Weights of a small transformer language model.
Training: a variant of Adam for these matrices, 152M tokens, 9247 steps.
Each number is 500 + 50 x the weight over its row's rms, rounded and kept within 0 to 999. Layers, rows and columns count from 0. Numbers have three digits each. The size before them is the row's rms in percent of the matrix's.

# q: layer 4 attention query, 64x64, rms 0.168, rows 0-63, columns 0-31
# k: layer 4 attention key, 32x64, rms 0.17, rows 0-31, columns 0-31
# v: layer 4 attention value, 32x64, rms 0.113, rows 0-31, columns 0-31
# o: layer 4 attention output (transposed), 64x64, rms 0.122, rows 0-63, columns 0-31
# gate: layer 4 MLP gate, 128x64, rms 0.172, rows 0-55, columns 0-31
# up: layer 4 MLP up, 128x64, rms 0.152, rows 0-55, columns 0-31
# down: layer 4 MLP down (transposed), 128x64, rms 0.148, rows 0-55, columns 0-31
q0 083:511404542513498518523379445574510445493530536525535511474449464547500419580549431539508517536564
q32 092:525474528529594510482443436508535462484512632492421596514432553490460481524464521414459377476456
k0 074:555523453484526484412431491521522517469473527499515437570404446534483446484404547498504541511502
q1 118:485598511445514494453555505493534559533563501493509453586542455453515584439438527413537540464448
q33 090:485541513520391519500570548490555530468486425512561422501574454515584509478482477495536588554504
k1 097:442518510562393526614564450485475427504496448376581481493597472454541565440475511464567539501508
q2 121:544536501422490478478501469465538529543581538509534416510518433485508623438390594505503549491456
q34 071:511470589570538432501515527554473537549583494598484448577464475513483545453481519473532490470547
k2 098:393495559509437550605499490560442452473496521464573491549539471472537464426488535480484482583522
q3 104:511479497520553499570519494482488393510465507488461489514521529488518440543563419521489465531553
q35 100:548427546448493512560473499470476496448486486524505506457501511492418456576465415549503446478526
k3 091:542512458522547523420501506467558506494487587545484568428506589508483480512540413469417463438427
q4 095:551481539497543495505499553384532515585473426448507489436519495580443491504468519539518432547512
q36 102:556429557498578511484434441436524499497542470563446554482450530546441421573435447456499465498489
k4 085:449561553555584592510384490600484486539506561459495519561434428488470430460467537511418480537508
q5 077:613424549482537516522576486518557422549538538467514494456461422538506530461486459569504413513484
q37 083:473424506497550484453489514443532427461571465420454523502447487513444448546435466453514445485560
k5 087:467535557519474531572467459458491523475495581502524533574484472522593464479457524422460443551461
q6 100:516502515543420471566483495573443513527436586488571602449474530491461462470518451486464456447570
q38 108:448524489469458542533485509616472475571518572496557575510527606526565564428511547489474559458475
k6 105:449494432514454521547575494464432483463573391511521467438565491511520569464546466506489542513532
q7 108:433569472424496494422521484455506465487543510484530511599510498460524596482473458412473575485505
q39 094:430570475507444481459492540506414556546483496471576446517512484460538521414507544458481591520470
k7 064:475535551503389504500591494541515495472534436502628526407589531537590557489562529453533541546483
q8 090:475508623510569431482480548575482470561502562534394534517439529513496542496425488426498535529437
q40 098:520527558546551536458492501392534531430556456503444478445476454554486483441397550550429439622570
k8 118:443560523532556485510464430523461500497467578551451557519405403547513437557439523434432452509529
q9 189:504434562541530525508420525475514442553470532490487520441438504542420412586517491604472442555584
q41 174:527447517489631508493409474466495480486545558493424592503412487513404421546446487533422430498501
k9 054:430435481493479413600475466447549419469416522434464567450501481539503520511502559433508426481516
q10 106:488527501414549483445506501390490529436465490451458567597469522630493464439493601398461490519469
q42 079:529471579437570491473461559451550499425491510449462435505440477518489511550451559477524481602485
k10 092:401588557473503548551504430504485448486466509487545514572487425514410531517486481445466438511470
q11 121:620429477500511503495530511487395543535480529587539545428580546396429484535558429554528531437489
q43 097:452493490463471478559488482531472548564499599479573600509499597472485455456611452488420458400533
k11 101:490395456493552491428591522460481509473568487498553545512549474661592473541636471535464515496579
q12 100:489494513538515476492563497568507446541510579426463546600493557483560471511527497466493501542458
q44 092:546475499511529484567494465532431518512450513419577509500427493601452484501482387469469522552568
k12 088:443510472537497487553586489467496525487416461515384613519533538414421462460490533502413449459494
q13 110:517485557432515492492498447526457543452498456458570555559471492588475528464499651575465524540502
q45 089:577544498427451415433553379486539450523460466523465503410503393529476499512550484520524481605475
k13 102:444430499434455490569544440434494514384547511561467408474396458401405473552459454445483532488511
q14 096:501522479474499657524537350505453467502492506555466476457518531509457532518527607471426487549598
q46 090:429498520532492497500509541494562533499552509515484462503446564485437566553416600453473473621526
k14 092:512465466448396504495456542442495565529407450498482613438491335552449459523524490424470449526474
q15 109:409517405408450509510508582553510588561475400493563542469516440534513470531548551516541594440506
q47 082:498500388546484504507481533580466506496464484496621530587454495466498428500551469551515414476522
k15 097:473470484441487584488487530515581550623590561504553429482483569475504498530535533534523538508498
q16 100:468523507495509484504460512501492401529443489507435544475495593502503416517552492573481480513576
q48 081:512461443517607564502451470508480561527581537437479550458482533481491537561503427446488521425455
k16 088:536447590520612535435441517525540602451548493583459593518397523525469461543543493470456498530452
q17 078:480392502522482478530407405527525564473446534528472550508471407570461407593527484566523559541523
q49 076:600505569531585480491486438487563414435515552587401549524448543474475432569496446471515432493446
k17 066:520539447435487454418488569533548504539477559532500481526539568639496433517405448476431478422510
q18 081:570419501492492564463423458488619505476433439547448496438512494628441497512517482531475590492482
q50 087:566483528501580442446514423451566477531576501508419554532457506443507422476506478428538539436465
k18 072:407523536407493516471441546550489473503493511466517450536479510471598454435427553522441432568387
q19 094:494539507401470471477571552517510526571521496522532472563536505468510577464483574450553558444426
q51 092:439558494424445499468542562544455560572553455476574442463509499468506531455468569458528513468567
k19 097:438512512537414521562549434397503408490498447475501465448572468408497607422534568460536515486512
q20 096:491562472435474463441539476440449527516562488583490487543544558519488568406506521485486547501470
q52 083:502491461441530523434509472439446513487517394542501510426545461549459452475466409471503475553531
k20 098:534616476466479551444552404382571454541535452503500499519594553418523526509401529470564571518516
q21 117:581496519486461548517522421493542605496558474476552455464515463439509587488448579417477499419473
q53 105:555472549471474412448497464547496501583549504463474464555453440433534500524396491465530490417483
k21 101:402508520476428545524567470436469405482483497418548434537519440474526564383505571460485466595569
q22 105:524536533391500470450535465484546490536495509429455437527537496463537642445463521512495562437477
q54 078:559489545542409564470566470443495542474512456508450465502588536501485551379537509530561580472467
k22 086:446541501462470537526461442540527475450462533454533533487538560497532471508464544535529546540537
q23 100:443466500560540551518478509392473482548537528563547578497533503449445429411491510428477450484544
q55 061:521519493482500527539449540474474535476487490441628406448495438476472466587394544470540562496549
k23 128:489416481568540478505436438401534472504474593597434562474425520604491458500458501484467387484492
q24 110:492507577474548524492518443491548572504495472503503490496477450459391567540423467573426466501541
q56 110:499525542544570525514528478393536444462544534550499524532478487507440468451303533481483474461520
k24 086:443486496446543485511491515469455457463365508447508532445458531483500544533384521457422435570404
q25 070:459529524465474503466498531440449544552507481384447427493470569497495544427556571594539542475516
q57 062:522498485564505601507487482569429524424398554584471509547480468465509532403563549475438544449568
k25 213:441568449492358472524590435476495478524538464471547455508630543489544572440515499457569570503513
q26 099:492471578531475496395533541524400453603460424457504475559511498481519437521516473450473544572550
q58 104:456566437439522402516502418457513550573485522554514512466442554476511460534496447332503467495447
k26 098:525501542469488532534558456598456443567459454505544469496553465517549451467523513522587501471580
q27 103:439505488535512526453445575565515476524534454539473504553514509602565495502446401506465559447504
q59 096:558474516484532447496466537493582563489423592474506507506410477489527477465520507461540519438508
k27 103:470525524593436623489481583555436506513523449566646479522554532443607582475556506498484464427498
q28 109:532486544648483546472468486489378531493571463491478515348509473450437522493494469474509615548525
q60 087:479501534546458510581468497482476534533469584530478555423489475504442509539563483448454454433452
k28 099:396438426466505443549523470419493415561535411633508464536458468516479511503503463479606547482499
q29 114:510536551453429581542523497558479506410458508550532492543507478447576452548519505467383472453535
q61 098:515470546573491545491488485459367566426502527475465527491491494547514552529552489465447406581461
k29 110:528546529464461569460484533453486540478526470453470475524448488504580496446429449499543538488581
q30 098:561483491461482483477517551439464422492480531508472563467461503446539552413509638486495489549460
q62 099:577521519496574466483481531492639485443578410440438464545460460553479524464356528527486559546451
k30 097:599460623512534539583525443434408495511429507503470534560476450447458553505441501478513412596557
q31 103:534474541479509522514570434549534516412412516447472443497504538491445549417464431485503541541507
q63 107:627524569479553485458485498363451497501445477475500508597472476456494498460488586487459490497408
k31 104:424505522444517495419556485518395390457501481457599470470459461476446439450556496531477384556503
v0 111:522460498381552536599503575529401574466526437458497499479462509423501513513460562507462535472566
o0 120:565574510559562560501509500389465491467504571503527489440636544443512533534458507403488511440517
o32 094:439592471533530541491435521441453446434515554489564584468430538536488500481457489462525441546483
v1 091:455487522522535538604423589470480492423555527460526587622459496546524438503489466524573534544523
o1 107:514491491485554496510587481497564467474443483435446546457516371582489419489601567506436516415484
o33 097:476568438500563497483537491498446507490491563555555501471483512465508489473469541506492474582468
v2 100:488551545567486549433569558451455508663521465473473499485471465448499476564498458554499476558560
o2 100:423442496495610528482511519492526544486500546617505517552547527581511616424422498589523495521453
o34 093:606538500529404465461463462384508483464561458482501479458477511477460483453432505521514508597505
v3 097:544542415528498532396455524577510554536471525480602561449499493426451547487491549431480509552536
o3 102:516568541476470479427514578555559398635476568560478531490521576513539574428508528428550517458584
o35 091:508537447432558440585473417477466535493478464471516558589529460497550499503401514452496493623503
v4 095:387495564486571592560544475477480443545516405465496518555525548447440620547526456559489451497398
o4 107:535479490562561584530532482618565607454484565481525466516516540491483451492463534563482590550499
o36 091:332545528519556530489527504486468498609550559483503443436471466473475534497571541513403456480494
v5 099:473530425447514494470460456520603538398480561514488412505436393517523510417536508566541511510479
o5 108:519539546570423527405533551492540537521469472478527438531490514530569579620491567479467570490514
o37 086:576503464394428445525465460573573489493539495527458487484536512496503433435523539442503468540478
v6 099:529560539496481502455482592493487544590426456545447464428456413545529471468496401640545478486526
o6 105:512534516494478509477508458504445500529654560455556426518533443564589546458481483528517552523505
o38 101:550521515549526444482551523513565504519418563522535537462466413463510499456597547482505425480507
v7 106:523501606525478502514359467581478523499474541570532565477448527460424486482487494565515525522498
o7 119:551549482485556446497503555529483441523541562560532446496538463563555399474486491495547541496398
o39 083:420529518487397445509464521409526521557495544481520503475418514433492542459565513550584414574468
v8 109:482503517656520646532466563511569518435491464455538487504549504424564535382534537512459450510551
o8 121:394485501465497479542522475470602502526413513606528414466520458489504503599442511499495519481538
o40 089:547467448560433508579436470512523434511481471486391521481549534517470540561459493442493540476493
v9 102:426584435442491431529552550499552567379468495533482445476471531441508466510520524438546559567417
o9 106:590505482473493609447485441477462512466472459546530574451546474454522388547422505514451502480534
o41 105:507521516420420415452487573460551473523530475528433406526460517483460536463583480491655474489438
v10 110:491417609482496512491505452561517499597503470449526439459528435441491539448544490452490553535465
o10 124:486526512443476492483526437505479405545512565535537510523472669498497453413401514407465464472530
o42 088:479402526554402457454526450520542485520466498488500528487543438482490582560700512485497489575494
v11 096:436528453525478489462560571480605655516573519453543509540459404469497461478444498536470510472476
o11 098:499531486535549467538466444493476436491573488513485409530501471529464469530388549542535541403593
o43 095:483482476477487470515465515489549540520450456440579575555514584510471455476461387392438523616433
v12 100:558466539553494554486478566489553510497483619452393489572513464604470514485506469550564577531459
o12 103:412492470553430491517464543488516570501423550512407381540482509469439471578488499505470473424446
o44 089:546603431483435466493553428487521431528554529511538538444496476542470460429566574502556415605484
v13 090:501430483515511380546519555386510513555468598488551518439546461543550523530454503459524590467492
o13 096:496537433532381476520520461527561473536569518476449596536456578514365546453476420479500464470476
o45 083:489532501485463470517498462492536515497631434470547450551484449534492493593523435523516544414441
v14 108:570447572458459462511451523430509463558492425402489525486543568503542484533437473502504480578530
o14 106:538469457555446521486484572387539453482450487532473464586546500426518529497508431475531498493441
o46 105:389535528510548551457581506518510515467578531474603504436474548457465558471566594460501448531570
v15 095:420477501444527508561451494491514390528546547526485435347491520440464445404532489471482524500478
o15 099:585508498464395473497556529476500557355501620523580481535397525618484541566470519588519445498522
o47 080:400394563526507601514481473441508463573527451509423487538550456556492513490521469486513561444531
v16 101:509518477473485572490477491563435571429505536496490523455440522504497473481461435528504513507512
o16 111:550481494507438380467367511494531489535491493417534471543577520438527562597499483552471533524613
o48 086:515488565520361552528569408492461462491575492507542439527416494444510426460556490495586500506520
v17 094:515415494498500421617523449592547492470468522560507532471499367502498504513460511504574495466412
o17 099:515576523526508496468529512423525443381565461402468459463491520455483497461433540529421509558426
o49 097:558532480393589466505591504531445523559469564453498492578466497537528471440535540508500514542515
v18 089:418541454423543449398465596498399490519518530438471598559541464509492614439556472451538420434488
o18 105:467478515588532565528554423547554480615428468470501575449414511532499510501614427465439454495517
o50 085:590507512491469442489482486481472515435523451448524425436542480514490432513410538505617538519494
v19 099:552551447576548392558489458441427444491576565550505538463525498469474520508559507464465514570533
o19 109:469472643464551542446546415490511557489483516505486483526467462528455530508643553580544546534546
o51 089:499474373468535437542497535534542477515485562493520479513578473438461500577385422510494478454447
v20 100:419394445491558455558500449494477464462565470434523508386482499548521576562519497490543531556586
o20 109:586500516533433478403544429404503554499540469486451553491593537488505541476491529473430523454527
o52 096:486520553496486461484385570560487441445506504476453496508515471531520551582559520575545538484540
v21 097:562589421536490443559458526617477547437563564492559445509479411597474532495486461501514462530465
o21 094:465514532507475589505455508574367452509548571477452433555544490542569448450479500546457464540483
o53 101:544550485479584377427540557512519532494514444523446423571454508489483575546479490471571517529542
v22 094:473443558495535475460468461513472546494495564553550445445534397541511514513546523436442489478439
o22 115:533583452545507435415447507483470528582512523511453416588461483486557467501494521426461458540489
o54 077:455507483511503620557437542585514500472424543500494603425559472528513544518462532532424473440589
v23 117:484599494462494602514501449469431451560445529505562586482461533556627463510498515565508453478540
o23 129:539482496457547397476497529476513544474373440496527478477487365510536496481619481556437486493476
o55 101:581435456612461590529483498570531524491538500510513542448503524502473518467422412527478554417527
v24 102:546495384547497550525493413482541477558535527573530497582538404450550554519504496588483437516493
o24 112:464505524506553558569419584548575519488436558478499515550511514510473531498472500510496582536518
o56 089:458498439533547509490543397535397427547577450568456547422526535458468506517572510422465458533429
v25 098:508472506460488495410399487522473472453557476416411490368464475546563545523469520446490565512430
o25 108:483412535594515455359494528411468481578454495475540561498475585474518425556475521553570492455540
o57 082:525417545511448448500483514557524458551386586449487428443502439424527484446478573507521450477505
v26 100:484508484526468509507504429537420567528465506474516481504516567551460529468451506521568457507508
o26 109:555472461541433456504464499538470438502461423460472471499577544540472440451487513552448519590449
o58 085:516458565459521464520563446516495548545486614484505419501542479492447551552522511449541496432509
v27 108:491462469499453515534441495438551506565497538380580491386506433474478498542483437464480560450386
o27 110:499448454627523494418571526457464452418550449527534506507421444553492455463487485488490424372577
o59 099:519477433455531482511541416564497512511461525535494507574485562510522495475479377513431568462453
v28 097:420460544505470520543526587541457480594587584562488492507522537497531490408531517507456469480498
o28 106:535461471474407549526484533462444500490575509532464522514481520552512494604548560469432500561535
o60 086:479519535506396603536500393561462506475496544502487524399532430495450535506438462507399462428443
v29 094:430481494470491478506462561467435598405524510605464523467461496478495537521494477562525483403450
o29 112:573484570494479502490543474498467460473442398434524517441438581465471472509470495535430471488555
o61 076:462447518546428543500585435474477490509499555538417495489636549587498450481448507575465524516490
v30 091:503513428436519503454479446534466534585447497423448508496538451524499530520519538552455526512466
o30 096:518519469573488563524457518567529536401481394556526489562478532565595572458483496438504512530495
o62 085:523500436492647446525498524588537562553513588460554545466496528430523449534517476513544467435447
v31 103:502456512478453529568503498490493498449515518520535464527478472533417555522481539539479454546532
o31 115:580444490481495445450422513477523515509446500461526554529590492543545485512374525559451506552493
o63 087:449461515438485492547557454582456569530433535395497585407436493478467467413474450521421533488499
gate0 098:568392497466466499498564473432500433531505443464533480538457497510503441493489531544544493491494
up0 101:520488460547514473501552600462630583518536520512559453476479507534558552473542481516536546443484
down0 100:470519440518628483481545574552547502522468470487466527537505497423420473493530473481638496605506
gate1 118:514564534554493506450657418596462519536502495469462513534478556462526548423466570549533558531506
up1 107:482493467559425514508458493536551397514450509560453548553508468601448506538553516552533445564490
down1 104:581450489528507483583530499416542491416371500452388460494559529474457469479633479492476503437503
gate2 100:462434496435527579531496482475527535509377516557532417535571583454456540414531408398449471518476
up2 101:446527482550550468530475412564511396458501581560475494506455566560480584487432453438512468562560
down2 099:539475426426478544523514513519519490473484536610482443548399596492519521460498471433413442559537
gate3 101:464452587513509405503510481592440454494539502424556474518507391392611555537482494557488421463475
up3 104:468500500515483437518436514492479501580506463496530465415464574490498472509480437450522592564426
down3 102:505515504487567477509519471514505535446467548500429519572662463493580466447448537507466481555457
gate4 094:555555500523405527488441460535459578490533511469496485477519483436498437450404460502415570487452
up4 102:420505468414510437528387421519464581466480504493502416514540460496478548604507511456478452563490
down4 102:492547565502510414499480559496536475495438384577456480554404495453481463507616453502562531435593
gate5 105:538512400432435476496509521505505472473456551574481557539528593450472515491538540444512487441458
up5 101:507540522475495555524523576503575489477554434470509569560374487445513477502552596504495560526433
down5 104:568458467454447559494475443477533367507324531485522432556473498513486498500524504534516444450447
gate6 098:448563558497527441525499504453383503526554546507475409541582496588540550512494460450507495538450
up6 100:562481492428482528480596519437491555493472541440466554530452446538496472483511496477481477526448
down6 097:480441493459542461508523423530519452530501411455463510506564447505496535489484510510408439510442
gate7 097:493500554502466449472450479497489506530490497451493526442499520480607493492508507552546443521555
up7 097:460491412470535496456558545530544470470569536483409490472455437474547461498451543521522476451516
down7 102:470528502492521473556399630471548552441484470491496511527519521567543507477456487537477536552592
gate8 090:454534584517416462545505398461514521526411579547475416470514558454506557561548397435441514517505
up8 106:604470453613511476562431542465513471563437440471590468434490509408461511538549461571472523533497
down8 107:541471472511518440429524542483518427531543456491525413458506514399462492471505563565429528499463
gate9 092:503490501518502507520541642524551482501479542412506488546453514488567524515545538513601485483516
up9 101:405483434480497545543462550506454461499497453560499516625485574458547479535471390440412495470464
down9 102:494539510490458606489427570498482429564511590518522437571444584505511495534489460406528465528521
gate10 103:572477560532518583464521495530473506525495546527504505566467454486566477362564472547430575456558
up10 101:521525490430461497484441395422538564518514384542525584482583574523415583473414453523484414449551
down10 097:484476431525410518584575538487545568553456549515553496538611472507546460530413472542562499526427
gate11 090:443455526478483513528544457466441495529411460540522516509537525498573545438515499532457593435547
up11 097:531554490497488481502482491453561427480464433434458509533549446460475581538543449574460452470492
down11 095:537506410495556524517434526495567540442447553494476451494486547535383374478502472518487490503486
gate12 099:529515450488495477426483536536491572524454491539480467482487485464558534591511486547584453474444
up12 099:551578507497498534402495471416504492442443494419625534497559495564528570493581437598507444527441
down12 102:493442488494564428502549482499472445463467457498552467422511503488494428416517467595488484466517
gate13 087:504419555575551507461491553553476483415483422536473418515515598476487472477492439497504497447485
up13 092:502525463437508587511472522455611470578516449444573427460616464478525486502451478579395616508496
down13 096:562499441499479433515419487559504458461476440523440531503421527529475440461539421407463445516426
gate14 124:514492520557471447492545498527458599554517570511548524550504517488524562461592439477578526370463
up14 108:513463543435504497425480526504472385428489446468501472570484445497537496424427511564512435613515
down14 097:480518472517432485527477472597446537574481509497556489544526528514506571531593518519598537461532
gate15 100:499542516450472444552540562458422482531387524559450520485484478455470579528536432462537459478534
up15 106:409489559477517525554476462556593438450474519476490505509441467570508504520495478486460410399455
down15 104:404437452458609429498464552475594520455539581535533441553495528470528453515384446533482540535492
gate16 106:384532507465423484521547558461508580523569531471586500534546459525580554523449482519619512467497
up16 108:567540503573484499475475494600446527502501494547477454545407482547490559444557475387432535519531
down16 113:495518464445420500506463485624551418561517524452485512484518370508596530424461567485514432415451
gate17 093:501563571530451488490591516431486448516487396438531472476492553555528529522475555529556438504480
up17 095:504466445494425493501570553631521478501446481572532591474496565510408433437466482476457453506481
down17 094:407403512439505430545480443545489560515560477580450517474495506543420487490570483559503558461486
gate18 097:464523495493430372511468445540485505581485475536504454419486521507574514481433444523521504542608
up18 106:449485402452496505556543489470513512511401537444510522429503476510500417489466589422536498482542
down18 109:409456484458602422436399432502503542579553508476486466474456522533524428552539439515549524508550
gate19 108:458593553529476397502507443448522428476401489580464358502503498421458506469489496505521513434416
up19 099:408490453472543561554399489545521538433500551428565516468434534599533529467538492491480443547509
down19 096:552455472496506493489546508473483455534552470442594560568553514503528503501559498479472443430511
gate20 100:544495447423451527492492492633460458394552576571569474527568560537436534454489465440451599534434
up20 100:483486501538470435453582533506486551550466405452430622495408446534455502544482468525520532507544
down20 101:560502466416481525501469536528487448471550501596491482426447511531541443497455497455493536471540
gate21 089:579495457472516366468472506466459513456426469512526432614500454475556499473546461494529462470522
up21 093:487552479556484454488509487527572593537432524484436412618456504592468439436501420429571494440554
down21 090:547504450445575484492449519504618392530479497449529543537536446494420495474447396498432540463451
gate22 103:459520401563427481526451453457457444583448481434525525484507497479596439536527547477491606468534
up22 100:490540518498556468481557591541538585448457482608384495430604489531476517493473550436546500473522
down22 102:481539523465428584576551477537546459519531419455468493475448487564487488442499471530560506455473
gate23 099:436503482510473525585505590514481556551448534473544461505517464444500525443551520465525522533486
up23 100:484412508491447557470506527507419398556478520456566505410451421494478456542418455452517429541466
down23 099:577563526466552451432496538466507467521529525490498379429415476482595472487493549478517531415485
gate24 104:444585434524467404514455389535507411597523464481481481532614510436519508425550491537427517499488
up24 102:484504440512528542450521525484506399504454422572511464402438496545446565521485441442457524474473
down24 102:479516522532476361544483416497548574561487507441582446563536579453537526518515556544469523510448
gate25 099:412516423430472579490484478432521424442528503498470482426513487495486612566497534430534521533635
up25 091:483522531519492578452474522479472592486512554490447554524527560508520465427604521547494410531441
down25 093:509546464469432432495528545421480409525474504442501584519549529492516552418465480439559463418438
gate26 108:419610392582477516506514541446476569502466562480480478544540500393528494401530518463508450509522
up26 101:448511520570475493566464529402518514464514572492411506481543513507502482437504531523425417536557
down26 106:482477595578601573525444501492435520418528530518504516522448504543386501472450386481451473527442
gate27 103:585597526491525478494537489472461490491495383405567471465559465500498456522494460458507539473504
up27 096:433435536532514529626465461506447467533538515434492548518566412624505596509450549504520490501523
down27 095:632524477535464483528516498509601549452408486461509450454544571443517423460518476539491456588484
gate28 090:395517522596495534579499528535594541492550507456528515496543478544567532474602452428536531482576
up28 095:439485453520450544583510517462442447542583392510517458435409516489528519528486517572449458467500
down28 090:554543460464636424473480430500521500581461495517588588503498485476513416546459502496487418527404
gate29 106:483491429514407546474456512485561509529463489507527531463465525559604561591546525453614476561571
up29 097:481432575505505509582508524577474535448490517587539574475519516552520369534494602477510576591492
down29 102:537488558456451494541589439455415481526550485443407509505521539534457527441518515584425564486522
gate30 093:522471524530533418521624505395471486479449453522525579572473563424475551483504588391555538493442
up30 092:459463580520494491529514561556473501442547462427573553476535478434466545430579532520532563486465
down30 094:447487505483506493495522540575524445556459552451527490436506430471584489502474518468547550507438
gate31 094:433467599462419528433544533534593470405490558494568475543512526562494662459541482468447468538465
up31 098:590565440531521539564397559468512400525480517562488455445479494525396500458544468565484452542469
down31 098:539483428427428571582590565496470539428471445442418499435480468449597467414590529492536527497525
gate32 091:432439438506439521455549372512438577451493517357454466513481527506485484478528533516502471444577
up32 094:501586505503460507442491515501550413568540425504482451475518431517376409542498423516520573502463
down32 100:435508503434554500561563594461451483502523546581598485489564450502536524519391464494544505463455
gate33 108:419506425433375528447453507503453544512518508508570524519538587457548571542537557458534457472553
up33 105:407466478420557536499558491496507526438497589472519574468526490546379570596509501530538557408511
down33 103:472476599478505503488518434507570520457504452459544574564418474503420510452518433470494498577513
gate34 100:446450523498454408537536562553468458558476493549605474513440551531521544456493473542524527458394
up34 097:452542507606461553622491519502469516510541560431452524573480542473537494514469480585545490467533
down34 100:528472520412610429487390602526465518595552539474514466447530469562493547539513506518475528492396
gate35 102:466566423522476390528454440507584517535523476546504459429485589453506541559518411500560580569551
up35 099:566400425484481494477600463480427494496398531554503540496526456479522471537517505518485469494518
down35 099:504529434453533409573513509517491525546469597566443431515484455423534553553522532506533463508541
gate36 112:481505475448432557592454419441539564480480462533542469434521526354568533498530469529475544537511
up36 101:533556511480508521442613538526478590470462446455517581455571541480427460535591435458437550606574
down36 104:419495525513560505487391529546425489453481515517588457527476507498435562472400535520562502513528
gate37 095:538582493472524422516437484580477526512544573579498547445506580548483477551518577481651526450574
up37 109:441465527476465457528480487543498433561462506434512460472451542449486497449466502525454551650485
down37 107:442501567507423481498487539502455511470542526641436417463482453529540548445469566497479508497462
gate38 096:522587579497542521539533493474606522486496478617453446494584470534497509446534358438508542504531
up38 099:524446535584503417489470410575512404593476475503458516474496512581543433446517495501476558428508
down38 099:521474521391626548521547477460520534504401525470529438483476461563455477562486473410451535513531
gate39 106:463562542522493512538611520480467371475502575496581392556562526497557498493477490484499560529571
up39 096:540454438488395475524434511517521460495481419471424502436440522480527447444465562502461478551421
down39 097:521557513438440538495522573460556568494576485489579558441484477476518539474579531485527538408530
gate40 104:435533483497445535484569515530386521548451512534477497538513473533505528497453535460601534413526
up40 103:476446476607552476556558513457557495470490456507536422429566409515461487452546591549446513528468
down40 099:405433528490404498597448492458509544534579500526424529608502466482537507485557488432532520439499
gate41 087:482548456535489434420524480585469515479520466487480478439497424485595452457517543441530444535592
up41 098:519524486486502476472507582445561477463466478510537548562471421510466472477492487454517467465432
down41 099:529471519495456542524469558458553510472561542420486548567503588427450406573444565422492539550503
gate42 111:398519491385410498497451456446493506567459435456480499414512450464501515535527534482439519537478
up42 112:466495525559492505505501457483578411541469514441344531640501531522526578527511437577475553463506
down42 109:543499538512512417528480490479451560453549465488550557515579611468474432516478457570489422486464
gate43 090:525529527559459500505534533572443484523497477538609585534528463522446472396440526568539506557485
up43 097:469537458461540440436582504470481518511538435525443458526524507434454416549483392619492502489499
down43 099:533372498593436496554450520503516556459474555394519497535554470463512495576517511408573509559501
gate44 098:442496478573495505391483463497559453469491582460517454500511439477568531526484534546558499498492
up44 102:521512497497496508472336501528437453527536561447391513475501588485527487455492517541454553550548
down44 104:528516449550420539476565516527594515612471500449458437540472503512419532535508502462592502537528
gate45 099:523538474394516535488504533512500511399521584488515514573545468491559546432522503485462482612504
up45 099:555538358474519532469508507489411491462430511439447439504547548469509581543443390480521412469525
down45 102:434450476438473509467449491523504448515517562541519458415560477554477580490467418564428510572561
gate46 092:539525441357414507533441594570407476499483505528500530452513497457520550578541496411593576505449
up46 106:459514493504504535585507419520548488491403467477394407465454572465567478581405469528443529487473
down46 106:541544448437529569471423461468433547624521489525510562531511476504420494486539448466519513428519
gate47 099:601520493500448349445551503446503470469435509453465428480501421511532440499495544527427521498511
up47 096:455493455430485529532468478462533503457567526489462492526503435391503506452555543483515511414436
down47 096:480625512476624552489516531455505476466482487625512492473497495509450449487526393415461488416567
gate48 097:380538482508439479536493559469595514467505578472514496450447511485464553510472430464561500527579
up48 097:523517496452467395563518468465579459486507408532545460566507514448540441450460492608507445517560
down48 096:541440598489458600556538514559517537500547433573555454481542605570505485472499498517494539501471
gate49 102:504500546441418478447582547507487504563507528493567466472585421414438484466508553525421470501518
up49 103:566483419559575497519491462420562585482461504503531589499485407523593528497530495494596507476418
down49 107:445474493501549492498541484496474489528482525473556457541556463489494482462459534481521508495350
gate50 105:562452486522491493551476409461486472543514511413451477576590525521559480524467559441595500459437
up50 104:558499574507426496476504503494492494395567524454552524360499484550570500549436561577510495398428
down50 101:454491455591588469520479506494524548507408480542497542529550533488499532419459498407441490545565
gate51 096:482467479555398531581503480498437502507543585530488391455447308483565493441595525526538492518479
up51 102:496535579478461564525438507431516455476460410472477390517496495502522529506463555521491535479428
down51 101:559525600507510482432548477576478488460513587540523538397487493385450460444556513489464429526562
gate52 100:490575519475468487519543471484417540564553606512516558525553525503587526423550455391506513513516
up52 105:548540467520488403582499509551568476469524524529493474491443529481473479595505472547442453506452
down52 107:492495459454600511491503453538444545528635505455460573547526480449453409403521429492528437521471
gate53 091:573559467421478441385589566434450449485485519591559462462503422526465547456482481453545487494401
up53 099:520506523467526511517529445530554513502527468457393471569504502601518471504529401474528521582468
down53 091:459543486465475526525484625475460531495473489480585535448513526425461456490392497575430421462468
gate54 103:555529550484487444484565583456420438509467470575545401548504500503519500535522538449559434484560
up54 096:514561575587627514414499543493511511507475453514538457467510521493463576465539499438564528526480
down54 092:486416535454440486524551484451470432485489494511465495510476511540537472518534490468416473426489
gate55 092:432434550462437465457606501542455487479595568574536547502526454474481451519441589547554491531492
up55 095:498448525597479489420479454582562474476551488506527539535463569537538487459507490530488529558486
down55 094:543524467397549499518480466471458615481383443526438538506492527485473423507525436482642496562464